Weights of a small GPT-style language model, trained from scratch on English Wikipedia: vocabulary 42945.
Each number is 128 + 24 x the weight over its row's rms, rounded and kept within 0 to 255. Layers, rows and columns count from 0. Numbers have three digits each. The size before them is the row's rms in percent of the matrix's.

# layer 2 MLP down (transposed), 3072x768, rms 0.0321, rows 837-909, columns 192-287
101:166085094108106102141117174141093139135130147106152117136103133121103123124113150143116141143132120113107106107137128163115181074101101141120187100128117131088131143160128160120139141135100110120172117143144174134152191160094124134114115130110088136129127114108130111128153112144105111137
097:113134164143145103106125151134140138143149139140169128101087183115196153113127142142124118120110150105107134123133116130121123125140142197079139097122092082138138117133133136150136113099120160098116104113129108114145104140126144127159174140137110099164139117120110118141095145145136149152
081:165133120115160140133092116142112116139164139146152099120148144131109188121138150102120110136107122102115154130108179112116078126146073121155148117111124150072100169162170078114156186172128143100115133160133126130199143132124156102156138161155144107114181113148141092137155116116132122154
102:142109125112102137057134162161125143114123117082095132122130156110099098150101104109142124129184120140129116131091116139121079137154130099153124098135135114126122141171114124164148122132150153135143154082155113146123125160115158117146123098144087165104145120102082121157128108129144131129
117:134107117127170090118162127141137155087165144097155091148098093113133125145107164100177148138140127101147139130140155147164108106115126146104124154151099155073118172141107138119193085163172140140132132120120167133123127126149180155127175120182134113089132105127112126116099105127144158133
088:113123107101148124139114119122141114096117154130101095116148118095111096186107105144110126088132163118135167101135124133158127092114141117169114139138134127151110129094159159101168130107094159142153099115124127096149131175146165125140127150115183187128071141145170112127113120111063132144
114:117121106115129094151090148136068120111124119127075100130113125126106137143145140097134127111135087116090114123114102137155137157168136112135115156149111124116167110110146177104124112103126093152123121091098106166093117161119149096123129156100106135166133113147146126135115136123122125108
089:145128089135136131125121141113149155148109144136119119117104129138083112106100143109144098149134153164130119103154142121116163157123142136133142142152122158146153120114200086099113149117158113131123099089114108149118106113133105138133078108153145079133140138159100175109162165106105105114
089:112137084146082119142069134126144143126098096124141114120095133128135100120093114117131122133107151159128134102116165148131125172139121130156169158112104120114113128093130150183130163119121135123114126103108137156114157151156079117124140168143110163090142110135125113117134126122147147109
109:160120131099153109123163132123129128110079180116118110146170150145100132174138130131164155090113132157125119167150118117153088153131151154119112159120135138112143131153164098127110118159158141145135166174134139103096120161104179153194112161162110146184132106144089138107147145161140153096
091:129163141089062161144152107130138098163137124134138183105117058160171145120144133081168149130130165089120149129132118135123139122163126174154136189097096143127121140187130108156127122100088083097145105171077180141139147066134127133121139136096131135123101159112145117117141152123108103151
085:155135136133139132116139184140092121130142160164123141120136096132149098157154118086110147115129115150107167132160132169131127111127163163117124098163140157129114113122148064137140181100116147124132100094128147123144122116137140131133116180101121083160110143114126099131120125111087127118
101:124090142092138188153151103094117100143159096100113155116146132100115138148178105127117165138126166123166165094077171134156164148129142140149146091118141137164137164138116118146163139115116120155124129138123144086118115115110190137098180124117148133128112161112098132137070118136082127116
110:184119144134155119112151173119111132156100151146088112137137134138156132140123136139132151153135133159098096165139132124151103124123130146125116150139116137178097124119080129141188151117114132103135123142089145123141165144145127123150148115123117186126156096141143067152113103114120115119
106:165104116108156122145150143124108165145099166161114104136134118137129144160124138107152110121148161099148113092131118129131137129119151149134151095144113134128115097146150101108169164143139098106111115091162145125116155094155100113162125161151141163116143106155103126133122131148111107157
091:158104152083152156107119177127152137130111149115164067083135166141106135135158074132123153122136150088126119104103124105138138145152122153119144117115167159122146111135108145125103143101103128158112095118137118107162125136139153161145096108132155079126151127155152103104123155153124106168
111:108129122166107128106094117120126112139121095181135139088082130134125145108111159166116131121109136130109110186171144119117123132133177139119153133131175122060137090150167107096143133133106119117118149139129103138178150147128098120091092163153149136114071164068127132150095173174148142175
103:127114150092085123115132137140144140187144144125136098105137149100119152146133150116089092154127100171088104134169168147094121133101081112078132114147128118165121111183117138142146108172137119123153153138087128133161170111140119077169152118157158082155153113122082094140141092133121111125
104:119127134170091141145114087155109126168092110132149123155141132132098155117119145115083178102133145130126139140161120115110129090073139130143125161138122170107163106159155113105115127109171159130136148131126116127082135134142146146128130141090102177169121160101137146156121078120158148129
092:104152140093140127145125135108122119106136132132145115155111123181108118156146146138176152082091146130121137077147097134142127118146142124118119153151116131118092090115147138111125134125154069122108157133091114116089150153169130094141103177169132099137126082157138102125101163157127137116
096:149150147118092151101123113147113136104117101115124126099119111068131145130130144124164097146089134083107115127150088153138147120134079134126173108105162129112138131154112160147124089109104108112116151160128128084160132078118145117103129095132103122165149108133158110128091149104148079159
102:184088175177151117155144152153086110132111091132132133135092184119113130153154142117097083125109116109148139086131142121128123121149159077116134155149151142120144125112129141115127113092162122160140139083120114147125148110099128069094116132132154075084150130104134142138168160085179099121
105:132163146172090115123146140126098087141097120106115111121136129137152138155172110121130123095120138108126144117157115141133120096097135147152147156139122151111161154131102109124183111097174124119133116109127160129113107108108102127142134157125153151108112128088088142137095129073125101142
111:148103124159102118130102106090119135176100103132135143145138121154163134084121152105156132122135127103124130099107169153131100090105091112140148130156126151125157150162155079104132096134145114135125078145120093078123140077109179076109145151166117103138133141145144092127115175124116108083
109:127081152130120121120114158162127139106146113076160151119113120094141121100122135123081132140085111132125150163113115074146144097164125118131095153139123127100136138124115152131093138134135101093131104143137109128123092123157160155161102124132137163087137142134100191093118113135099123136
114:101124161144122092136139095147098162145061086139164161129128132133151120094121118121169141164133139099147145111130110147150134139065113105071131127129094122130161109120074104144117120141151170185122105112119153163106105098111124102170149117119132140094149157113157148063114136115165128152
101:157142155138101163100188135101181093121125138145133145114194171123137126113097115129110136124126106123130140111127091149114148137138134138157125100130063170110155139179149114135110146127147141136129105146118163110143102106149130134112144165172180132164113136126150153144101126144108167129
083:100115093132136109118117146149122143112125165146175080108158132148129112120147166122153125120116127094142127113147135113130125102078121157158150074112094121117114128107110146118147123137161151128137131106144124160117118166182144105162126106130131140145097130110179159084131133097100138108
091:129165140115115135097107115121120093189152099124107098180153121064136175135152112128137081104188121145124124120162114128156138151118193079153110135166160150113134128119088108108140153161110092124165126149119137103081156100091174129115106116118114143097121128137115134101150138086184141137
088:166144106177128122132118146151122115111139104056135120120100149128138139103099128129106108146124140110169170115092101118133129102129093114120101127115131102084129118126093119081118117095138110132090108152125112120149104129152131169116130124144108140104145160116098117111121148123179107094
092:142158104131140119130090162116088126124164148124115151148144120130145119112093098126130079019140099144098145116107126133111171148147108112130121139156118155090104158111117130112135155124208120149140115081099150172078142116158177164097162145136093143142113138120144159131140106128125107097
090:135119102133130090098111122125159089180141114121112094128095158122057126129116157120119134106100128128117115106157132104144192120148124132146160172106109165106130104091146148117083115135143124128148147141168118131153145161156150146123169134156149066101134077082108093111142130159155131108
093:122135120143169164118124149088115147102177156125140113121100093161149120115164169171101122108140174114089116080133128100111152133134123089154134194093099135121118137098135137115125163094146112116083187112119114128134079122097119173090140093074077138151152143160164125121178084172159077156
094:168127094145108172117140142137142116100182138158133136108134099090194148165097118117148095116103125145134148102114137141123103119098072173117145147112105113198131156068144152116121114101135100154140118113125155144158074140144112118168158180167161084122136129116149121090134143117108142112
119:160107131140153123181119108106130138162136180133158106127118146140145093135173124105147139126150128112083152148138092147114131097125078119120137111117135099136142108125101097112185104107120133123112141094149162108084100133098142130141083135142121116153157147102120127171167156082162153118
104:166075129167159118080123103143132172111093113135120127139118139123134107163148146131148089102120105097128098127126148134150130199149102122146126097125171140108144131088097134078091140102118145159130074125096149090115136125149132115154132115133137137085117130130130134169121095108118116150
107:152148089143122105100108150093151148124124141177110141109144151127129119122097099148109148145101143171082153177172143153135098132115125136135104135129152115106112107173132126147154134072105136138128165140130103128122149132155128135114116104172129154186110126125086142118089155110072081135
103:084174097097103135110113087141116106150100116100081108149127113116111190117169111156067171130129152142135097108151116128145117094139073094115148117172153090151108116074116150139106111140119130150085153100110120135127131139130140132074122103124151115104099119080178123084145121113116125142
105:178144116074110081114124143131131107153125095164093144130108156145134148136130149125116166118170165154122133138107110163117121130138145137137147090197130115160125138104157120128132085099130114127129119124170136157081108129120139118147137140129155114094110122128081146102081146150133058120
091:131138096122110121147070124172118119143119142150122126140121134111150095106154095110158138142132102173160128118144163107137179106150145113133106146116136130124157155166138094119111120094128148070123121148169129165161139123128151155116111151152122145144134094131104108144118126109150143144
108:118134132145117103143174128092131160116086127135100136089121118105098160153143145140155149118128132159125077115131136122116144108068139142113154151138107149128143121103126140156109124128138104137120091130131097116144107069163113113127111080157137104117137102148114119116102118132141144163
102:149157122086169118109125163119136109136129089150174140133146173104107127145114085142103098165123135137083145117101118100148156166099126119145134113151147092095131153154134141142105120132106151136097130145146114129081140109164087102076101122120129132123097114158141147125089111150110148125
105:142136105153093132153106154108139089118144099107090124102135112101115098183117144155163127139118127166135128184150133102127131107173126118145085132172132160126119123135166135145084119107164171078096111151094113102180126108138121150127093139132128137157136113135125109122137101118133123140
099:125129143064131140121137144150072097155094144126148109125166118124108105113136132120103161159111135115072111095124100105155147142100135120103108166119129104114114122129169147106143136112107068095132125107123132126135137082132159129156128112135150112090131105113112129130150138183160138170
092:134109157185125129100102127151132107193151132164130099085125151117122122136117140129075152125155154116110090129154139137136082176170115128108126136162164103113094162172109113142099116134137128128162120176144109107143096179117141098156115104155147124136121146136131148164167135143132145136
089:133160115099107111100126105188118143118166138150110089137162110108089103104144111199137151131180110159107144126096144169098113148113021151125090114132123117137097156162116097133098126107141106167124128150123167106163140166164086154150111107120125168157117142094145116160124151157124147165
082:116159141102110117101158115106133137116134101132120121140122151159136137117117083148114130135128152131136148194147087100144110099125105098122154154103129094166145122099100106140121110128082087145118131163123114086118147161151074100095113134116110112104131087066112134083096133170084140118
098:118113122164092124130127137124118155109130149078132118117120117130158181117127134146158123143111082104153137112134125163073090096160107112095125112099111136133113102091145119073127197119101145139105115080097142106123091133102118138114124127152147111157100102115136108108136154122166166125
105:176120083150106115124132143087086138108105125148146175153131119160150107111155129098119103122163118144139146152108145140150105147143135098159134124124131150147148163181141136128101081108130124141126156127132099068149109127130126126137141124158141139127092170136126151067125136136094152132
099:125150151154111116122173157116145164099099116148103152168160145133133093144120145111158157144127171110159137131196136101164122152119145143115143128105152121169122118140145111152149112122127105151138170118121137125142127137146110173157139104122181083126139125124106129139090143121155078120
083:165098110135164157142143117068187154090097116091132145179100136129146121126106138111145083111162131158161133101102086140119069114126113092118105118121093129142105119151101127168105104123124134140115150126112119148160094148176102144139122126104146126108157140169097156162144159150153095144
074:178107129159111164138102142138105127155118098102130101099121157144139106133109150166134120145108144149129119106130115151140126129113147140117126117112105115130106114141132141149148134151130126157121117141104141119131074146135140169115112114133136139127119125114113164135135121118118120150
094:147110155138122127207096118131138063114173128080118151128164129140142152172128089121138106150105101154122168161175119148118131113122085138128110116119097174140126112137136133130149152104111122161133115132125131129128091123139156165082095109102170100161127124143155129133142139125151126128
105:175149149153159094129130150131118108128097133102112152155131125127117139105109156119149144108148121128118093124143163108168140148081093107130149126111158127149127134110138123125111159089148146134129102154144078155131097135147117112130130132105110113097158116142134111145116158151126133167
101:090130125147126117116124143094069116113153121148144142162132166093160141111155142112145177104104093146111158101127144126125125128108132119171070112138115154116150157127110095105132139105128108079100112111129094111098085122109117163130136105131104122141142124129138175133159139131117082106
091:147128133114131120148155171132120138121133153153112117125115118144127151147127133114118160163171135138128148124162161113147134122111107139128107152122122143147052137156143140133201140136168145125162134137131123114138128130122120072151106120141138133111126162061147159133086125104129131140
107:184127133124118132112128118192128124137161103149090132113135124126110147121152174148125115122123153153143197085132139156132127076103122159082138099069137180128168138103131136082099208123129158141141140140149138108110129167127111128132146139111105111160133104106152091097093162120139121185
102:102113166151184146106137134136125119127095160091138146091147155060115169119096114122153165151143132155139116147129114151132164096084137131157113109092142116126168084166182109101118141118145133103137114116117134100153126114127110088112101154086132092101139164086099142156127169111119155071
087:130140071123161126109138095111136133121116129121110118105133150150112142084101103134110082128115135140141184136102160165138158107105112116141164155143108075140093103181078135148161117089111080155124125187109151161155157150147128140132147103150146113130069138153128106113127147128161125138
112:153150139137116104146146123137095107098140163126124115125152193145127114132168117138137125128118118122174124144138156123109098183111105132118104126092133129111133093106127123098131164163173113136113116130100113157142173113156127189134096116101139135084107141129128129130135115158158145131
115:118106151124170157125088093106082138117105153078111128127149115143120085133105154115141156118086136122152087127116094158109115136072171177139157157083117101119145073157101152148164106147140134119127138117141135123109128130105100126148115188107161192152161173085173146098112149136105089113
113:121160104121107105126147099126125173181113136175128110111112113137110076127131137142131160128117156107145123123121142126088157094142111130152130132127154101135149128141127145149132123115140145145149136175111164075123107132123141169156115143124164129113148130074103144114186144136118146149
121:151107124155098098127142144144158149120169159118144133125093136140102114136126105113157135137121131118086122143122122147153131142127141143122121092149118080109158109129141134118121124116158115121134111109090106168151125127154105077102090202090088157103093084121109120135137098137083119148
116:127142136169094191128119133115153118167101164116151112108209101135090099168102103152166099140124158139142117132123141145123078114121089158099085109122116068159117124119159107113100103136151165120158141098133140138155122129142117168117148147129118157161131107122114228167145158118140116128
099:129089103090103150121129170127170082163127148163139111112108137121134074104140143123097126119125107151123158136122153116189107142116116079137142126116117108141098181131115106181152104132118078150116131130094111093115139151114103121114151112124119163086143158146086126139104079104116105115
102:125134157088080136137160137112093170102127104136146120166171143130130153140137170120169164122170137129215120160150102163150143139099147151099088157132096085139122123121094155179058103182123112166114125043106101104143137094155115094112147187130109186100146181173131139123125149139144139096
112:148137117097141152112096122129109107133117149179123114159103163106113152105132120158126093107110130103111124189168131134114123093128141168146129146100138130124117147108176125158103139127110128098138145106142129122105157125132137122161124133115140149078123134113085124107145125133126075114
096:139109131120150130169151110126117095125153075146137076142113119144113126128114104116113136146149136119166031160125142134140160157083159118125132121117128147107085105133142119122124153096136115156103142133125088112119084123095113108129108115098164118167148130105104146182150124130174074160
112:168152123121177116101128122187139095118172156176116136112145136133124108108122122091090144131173126099144158161096100130135128167100134125153160126189087132135144112121149124137103153117107129103163127120129124121113132172171092094095128126182133113140099166125136148131116109114120100105
097:105141118099131111082150141112150137112167166107186145137136121095102124101150147104132169138130196113145114093136157092055066166124076113112144116101109176088150106117095150158114140111134121134122123136131111142124122097127127116151113084138129194141120128155125113173077124109097102090
098:134090157108108142107113117120119122100176094128182112120106140137113145180082149141147124110121197099160170111145142152106120107116140159119128136084156143077103167105133105161103138143071141106094090143111150083148127148116159110116151121127156086106134086112158151170106143132087147115
113:154118124127107100136098107147090137121115101115092122160137123152137113140138172121146103147164077104148121138128142101158177125118147154127117096060139112141157132126126151123142129133144134114131121117162124167107077126079134135150159133153151086152121111083107112130124099115138100166
098:120106103163105141124130146109108150141124205160102147125096149114153124144118141113129129131099113111134155093100098102111112113129049135170147134125103170150097168113178120114128147153134133121118156125122112117106130140131142122145117057095135135146161140126135175113184088137110145108
# layer 2 MLP up, 3072x768, rms 0.0337, rows 838-909, columns 192-287
099:141104100144098157150143122112117113132116114152115100144113144119171150081079124138133130146138144121112150128153149140158090146151127121163106107150135123128123119106093141117164120141117157135133146119109131141156168140152150117111194124143130096083130135146108101150175108159106154098
083:099118121142106130138175153069098151149143100092117148135122140132115130135136190167114130120087133116064113147088095141156156119117170083111083115141122121104118142130149156119116067116155121068117134133096125133090094115123174158154146171125100133150150137082134159128122124145137130108
097:143086117115114145163123101092128119132123126117151108111115135144106142124149116126144119108113159122127127093133108169105131140108114126143135130163103124108135117120137095179123125124149141098115142120161156201106164117120082166159082140113129116144148080108108107134121096109132091097
109:099134156154140087101125108134145137126088176102153117124131127118114104113100164113088158114121134129105123141070123123125116134127089169107080120159127142141113127118131139123121115129091115119131091137162133147098110162140109103166105144120110133104141133088092146140116094111152128127
084:129125100137090125148141093136116134137118165134106100125138160128107114146154155154144107143119097121127115096146131078131141188119138136085154169130132087150116146130150125156083131107118103085078132115163148121148102173069127152156123142141089104168166109115093113104118088145138159147
110:130100152135147122121124112129185150100141148124146100152107109125165135135141143141132114188084146163145109124138138137108138119129126180113122100115121090120157171138087141112122106106115111116164140161097155083185126123099156127124177095101098127116135164075141110122132146135121135085
096:155199168122105098102133119128113147143140098138171110109157100134171144140161108122050086113095133122142163105127135090113147109121111135059111086122134183118115127125129120126169134114106130138101141107126158128153106149110146103115133140120146124167130124135129069107102136101146141144
084:133167114139091167129152053120122078169152148103099124150114124075117113173151111127130116095111071123142122120092140137132162148122136108143119107150107140143118098138115079148140160128117130078121169116157121089113162136065110115150176095164120123150103134140147139139133142098128141162
103:133113113136082133131126162076191115098121122204133107185126128129122105137112131126145131135127149155112160133074171113136144151109153146127124136116076113137108140128152141159117101141144121109132112132146169128118134141166112155149099130107123140145118147155145114087154117176178145144
090:115154120118133139122132104152149129168155148132156116106113125153118107106168107138149148108145107111128149144128138097134112088102127130146089118074133108105120129131138116152142129099097123062133148114100120141139147140140138148137136142143158144150104087129147098128101111134127136141
087:071102121131064138130128145138140173089113146141087135149107149141106126095132133170140097129168132105105127104157156128108110120089105114097157121137122090094137146135129159082108161114105102132179162117149163103173154156114129151156151121141147076166128087157113148118131157092129124117
096:127161102119114101142150061107150156130102164129146125125134132136113104137133115090115121136127093157173124159139137137106097115111137145134129118076131087153136163102156129107131067146148152105087101156137100153147117110143103128154070118127126087112169144104141100162175101123169114141
108:136101098127117131128169149108109151161145123119138168136115168114145097115122110166117120108109157124110175142124143149166124099124136100122132137115129149124103139164122121147139104132106117089154097160125103097139115083158151088108106132121117087130167172110118167154129172146146168139
107:122168120164119149103104112103140123078170138077111122092116136153143104131129127103132167101102138157108124126141141100121132139164097111166123164162110117178085174117148145151071150128147118114131151100137099131094182144137143131151115115124114113096160176137148122127145135121113136151
096:116160114107102130130149149093111123110136104116128093116118092157138125132117093147153126111124126148137151138131151163125117153098124119153101121103145137127118167124107115156171131143101124140107173112110166152132096157150161175110099103147145179130121107108094130149127141096124129078
105:157114164194138108074149096138102148107173110116139138117101184133129112161115150157130100130151116144157137128151153145129152139144118113133156085149103144131098135151124146129104098137176141094144108153126136103148143107107109142141125118161151155110162145134154097128127129148085153109
097:105098126117167090121116137065153154141114119118083131168131111153161109162093135167110149160125191156163120087138086123131155143129106148108139163139113089120101129142195142125115110127128125086100154134161151138153167133106104144145146113082152115138127100121177145109129108162154108101
098:117127081139159105124129119087111107117180140168116078121138131126141088134134143133111134115103106138124144125117161108141122143123148170147162160159142127087094123172166114076111125112089108115091090136142091128155187093128145135147088153103129130148126160131135162163124154184103139109
085:103091125154112113085108144119130098128113165099162128133120091120134099149137095112156137148130162151173125094094111161139131121119106115167110086155101134203089144126131118111162139104154114141129115124122140086120094119132093110106100141082126140114117163125127115136134179166137133140
096:165177083099141121122129122066124147132121114119106139151145069131151095146138168093116108126109132136091119133114121095172136122105126119166128126150155141113118142125108117130122096125094100100138124114169143136127129124133193123143129144116078139156146109170115132126136151131148128091
114:148125073103178103141115155127130111102126120124163100123106128109129142151138132103110089138113136153120117117104097137172153149109147104119152099117148096160088093175090141144158164142130136126120079119166143133114145111109101135111167134110172163118160071122125111170138072124110114114
102:112119078091095106136123129105139111141106167136111133139073165140112105148157162141185141104097056107143126098109146101134122127146123092100134172141102081167132120126129129153111168113114125088095135131085136140147104125076106122094173124143094167128088162158230134116146108117141135149
106:107090055140110092141157138112117082117128132107170111136115128109120115139087119093146126115132117119111117127124084114138078159138174125079149155100119087138130095128097131135124188136095132107146142218099146111126102130069146116134132105110185126119156157129144143113140145152132135116
103:119092127147126141094125130101140170084086148128092117098165121132129172165116055153114133162123142142105161153142150134117103147150170126165127093151109077109163129111107112114126133118161140152151143134136128146103128132152134086123147170120109149129165112139162142096121137091117106155
106:138104116113135105152086129128134138152128114167124098129123092081164090130085132146136146085151098114122146106096143124121111126090111134123164143096136150098077142097106153119142133135132116093121141143143148135112100144125125127115097133129110112156129100158076114125145150115159127128
098:162114114147101123157139095119122123113131135122126118160134123114109150137140127153111155136151140085139096135112099139079079114143155130140088084136138113108096151130122110139101142145164176100119141087103121168133134127102165109168143129137109125138162154123140117105115150131124158105
079:155132133133138150182159133145137122138147094090103189108163094131147101121085120109138159125156159125135121197140160149132151190095093136149134135164138069116130104124111127147120147124128121118082125113076118169113110140136126094089092170128091112125151129124094113087139169105107163159
103:109102137135116118127185085139145097120137108154154112095122155132120111123110123118118127135157158107156096123108147126150151120092142127132165165121123141157108170127125107163131122104136134119110083161125122143118120122166134134143092086166160087155116110131106057162123127125137134169
097:144162106137140083125168114126115155121108135103109153162134133125154116135142120092149061121155142129129099083111107117107174085090104156155136164120131125130126153113126116129125117137153136041126135116156108162110135149102126182135144152135101118174165140130143116110126154150148164124
096:133113137111106131126129099159099124152126116131151101130119093119103118161156129113122149114113124082170147116140113124118136154132115109106098143144124115148133130161168140164107110137142140110109100104161169149144114141123113100130136140177102116118118154127161116117142150120119102087
095:152102121092124107136120139169126134085175136125120141146144107146110130168142140107121144141146120082087155078132115104157129142144144126130121148133121144132156131145121103113140163114112116146117217117137103135146143113116139125099138135149136170148114134097110111130129103134146157146
097:154115119168077131129102140129140135091098162116127136106139094103121157104117136118118140156148107134114139112130131156188123088159161112152135085160150137106130133122106149159123126117141130108170113095110179108113127127145112092114151131121171172103087122137140132099138121124103123107
100:134120144148120171106112032105108095168114105136128128125136148134116092071144108116140134096122111114136101142138082126114117147170117092125098138144159101093102153121140146146121155174129082169140141118175131143119093144128133163127099112138120104183120127128104101113102132167157162110
119:136161120168145152116095154158115108155129143099148125111142154139137105107123118161142133101140124116155147114091138099078110145141121108125199121138085130130159128117135106144094163130130150140131099104128121116126155113106133106165110112145107102159135165110126114128131120212148141143
110:153132126098126101151131098121085136118094111092134128117097099145134126155161130141140131102140125129167152157105138133143072145103107100149129083141099113194106110113105158156100144126150097127125111133100147157132105148129154151141121090139144127125132135118149120165138132085129106097
102:164115140120142138132130126126175123135095163137139099168142178134110115089153111139128110142045142120086139122136121124105158096191139150135120139181151134149138089118090161164104139116100140147132093161163141145166126160097113124125145154106137125166128112078144150109093104139153155125
098:109141128151118072127122098132139139127144122121089152076124121123145122180105140117124139132134108104116140158164132118120145130127113146111154120177127130131166117116125108129129150135094098085162125131161102178126121149091103136144114132123131161129121138110137150132131115135109163106
106:146123111151137116134137180118081108117111110181100128118127123106128120107143138126123126073088117121125098137140138103121168113139093123112138104108143118164113105151152160166128116145104166132155113163130153159100118138100121117116096121137142139117133098183109118124119126120147145139
086:139132138142152135144130153173113167121123116122122093134121147149167109103115151139128115094107124120130130117137099134112102136103121104088149160115164152109127102138137149099119158149130123082115183089113131146106143128111147122177117150199124120131161129101169158155147120122171125112
110:171149158145151135139106139154093104140145151108102126113122154131139150128120142110136134113143091087152117130127119164182156092153141127131112087108128095164101114167126116116091138148165137096134134096111141124136123128085105116177106098139149154094144124147170101116124107121127108127
100:095109127144147137135135114089131120097112126096161130135112112149099148147147140134122115174108117095121147120127138149102142112136133150139115145108131108142131127118145111173093093135089124119167173152126138137140112123075125139109116109148096138085145117126169120083133126102146143131
100:111119144154149099155127086115111137134151178104141151149064126150111121162134166116096149178122136100156181172143123120141144115118114133143148141103203156159123111146098120119122144147133164126148066128112129119129116135149154108137136118150101121120142111078152143142120184141118107129
090:091159136138130159133118081104146095097145134160150089095140112102125103110126126168096132114125147123085128111145096122109140136127139135180181094133123138113089131119098151126188110148115114148085139135112182142170186158092099116187104114118106135083166160122106121102149136142134154148
093:153129153149173105116139127137167171132151092133153141170123107143158104172129075186144127162114056116215137135103160163143157178121092189136143159112102132138158100137085089115107113157137140141129135138119104139135154091153173191132109115154126118109092125128083130135109103129182153134
107:112124121086154137131083161118149121085112145114193167094105153140149119134131178130164082121102078119143093084136089088141090122155116117090188113106127133134160119157145139111140153106119107138124090115119131123131111106102124128100096115129137107109096131112106162111126151126084102132
094:119099101137213123140116165127110124124151141078152173161145153100140144166120149098097137148172106088094156146128117109141104107092121122112130110127131092151115165119149136100146098136124155135119123181161139155168148101136150142192088112138128133121097176106137120186138088126126189130
096:133148139116108135132165130088111109123119146154135098089135163074144119145123158097117144127098116127111143108179125113102143159139140155158153091129144122155146114160108137130147119185179085157126184095131160162166136128138141115166102081127109140113128137114129138157158146088174145110
100:117161107117128136069149091125126121120106138144099140135138142096092167146132099129121086153122144135134080130122109110119104130110118160110104113143091130105142115168145121169110149123114145126121144139100159162123186124104159106124147119143147136119151121104154140081091147180140096158
090:127085143152122123121146115154136116135128115140116140092133137123091147171137136137144134089163155118135108113121110138125143155160144127074166112113108135158149125088179134169115131128102130094143136084114140122141154112089117130122136139121119136108172089123123096161131108101105136186
093:106149133125103121095141113153147136125125115147199139140155132129145120150135096121099121149148113096122186134170120110127160125123108088124112126137086115159155101125179172107109077078153178119106111151150140129077145133092118151116119099131139119143133137088151083163086151154144113109
099:133136132093109105139114124145137122163137129110132166089116126117150097154137129145152094089051128111156110097107114140167083120097158106167121126125106103074133135143108119111181114145127127144170143188119160122114096089120101114110100148147114115122123159160145152187131158102136128161
091:091124148115150146054133137102135108106062133202143104104119136105131096114122171114106121092129129138097128159131161180112141128120140131103140053170156091128134157159150121127129087121108144123120144082132157133142145117096123112136154133120107116098154112121153118131088115141119133128
100:162136110146129179135127121171132137122121168162164152148113153117140149121115138106116154112109173144146115129108132099140076129127141104176123109113113128137130204115152143123138118111124104113107120178166135113162131106138130122127134106171093135153124094086129086128128170061136123111
098:115151146114148172141130144152112129125092146123113104135113104074113095128125110107123065101108137089117177177164077161127116104146117119142089115105101040138129144168132155102106116121161103075106132127109119125100115128157114188128133158145157137129128120178148141169133170142109157103
094:144116133105115133132126160101077124136121104129109148101136162160145127127156143094141054148132080123165108143122140095112119107160116134119118098089108144112102089128090138141122149138123107110149096096120106099115100123134149180114160143145084144187135107158109157106159074131186130150
112:134140134149158128148135116092154134091170130095120181153124116110105107089127122146151156132157157114124116087104107106138084110142139149127092121156128102115133122121127123139160132105128116055169135157088183140114098150092101121127111122122158127100163134084139154125119107100132141140
104:130160110130142088138147127129084106125113147161146109150116163128134174109130122178114122105173127143090148128141099154109163177137106085106162141150100124151091137133150134140129108132122104138135110139129159155141111130083123123110105167127132081143139137115137136108128142095153141139
089:136147126148155172097102135079111097147123138128131144107120086106132125148145155114127150142150154103094109113121167125133086121170177154155148179127148156151127097107132162159141144128152156089121155088136119135089099156155149114084165136122123109099122128134129150159135164136138137103
108:104140108099105144123091134122100122136116162140150124150104159166122107129183124131141116112078128112172093131132151148155114106107139086102154149173089109164119109164106163114112147137125130095119138125140105114119127135134135154110088089100120114138107108103131114122165113126140118168
111:157133131174170120117150134154093155138143118134114126110128108118152087142164144123125090136111121134163161162128136133112095121145136112169140116134148074102124115112088129140113114133159107144061185193131148115123101162155115096120150134149103137148125099125121153145090137107137127100
105:153132117159104163146133110085140169136122156136130118098122104112145103117123121136149151149066113116071125182171127155118141154155115159148188141087119143139116123125109177133157150142124163135137158173131110127128139107116132120097114104109111126125064144095120183137153130105103113130
119:142126138064139099104073169104109188162141166129136108115133122112137121100111099120101103110135122133140139137151128147107111124098096119137085136143118141107103101125128137138131131169164130117111140213146131146157148119100111088084106124085138147110095109111122125134109105159124179093
116:124157120088111174132121116101138149123093158106118093155113152158121097144148122106113134140195134111153129158122122108117111110132086104190132139111112112102169110133105118109125165108126088142089156130113143157085146125106128115116155097096155095143152146147126153148149110126135132122
104:113131081118133099135167150142122133117126165111159097110116091113125131153119154150084146154124083069129079101142197124126149132130120154124103091111155141139126118121171147126128155135147123083158131152128114092117136141150142101084155113171100180123091126096135034098118118149153156158
103:100113127132141119134139126142123128106121143148154156107134106121130180127170130105132101154083149134153134132093119152128105155139126121129095111118137133135107098175092107133123148119092116130109130105090145105150150158137119112108167101091144145133131170113120161108101082167180127131
112:123109101151138160142116151148104121120110130133175162129116109141115122083115095143104177133127110125144125168099185193106152118098155160115126178067127126124107124142173167112154149160145213140130112125156108109160142144153129116111133131128148125162129087175142159139170131114128169122
098:112121124115087064133164162136155121151090145126162134095130100127155084157141115182097153136098141147167152131129140126110136146130090122083131147110146128122142171135093108159096154118119119122141160135176150147100123163128103135157109127154119106124131132144117149131107160175130139129
106:138192165135141136153099086118096150130141112124126154145095100137072134078096091135147105166150113142106109102169127125163126134172098184106112129149119126094139132121101129160120080075146128095093162140136097121149099156134126125140111161153104130149107120157158136131131136110094193125
097:125096128137096147116075133130122126044111110116111115144169174125131155117145149129111078125112099123157158148110142158133119094108103113106166147141088119110130133156144114114119147125157114096136133139131115132108158144096116164093172142120169114135151161139118146140104124107105161112
098:119103121150161115168108164114121163083145123059142160138132144125124174167104151115098113162145089128136095099112148160121156130121111173116119126145132191116156133130109162164129144142103115162129115132096136167114131107144069111135115184133136130104126135124114163151131110127114166138
110:153144144126159136115088127160136130159102123135111098074129114078140129116147177123133095145097109101104117106164122104110156132130124142135133161162128138110111136125139120125113129133136159116120089108126116135172130131124131110102116133124148106168132119152153113094136101140135097142
090:160131128113177116118159142140175114119114136145110134148078146128113101118146092176127127107133101134164114153115087135121114075163116119113155128152108146124130133138149129150112077120074207149110121141158152147120108112118070139166131085107160093094130123142137063118096157111119093160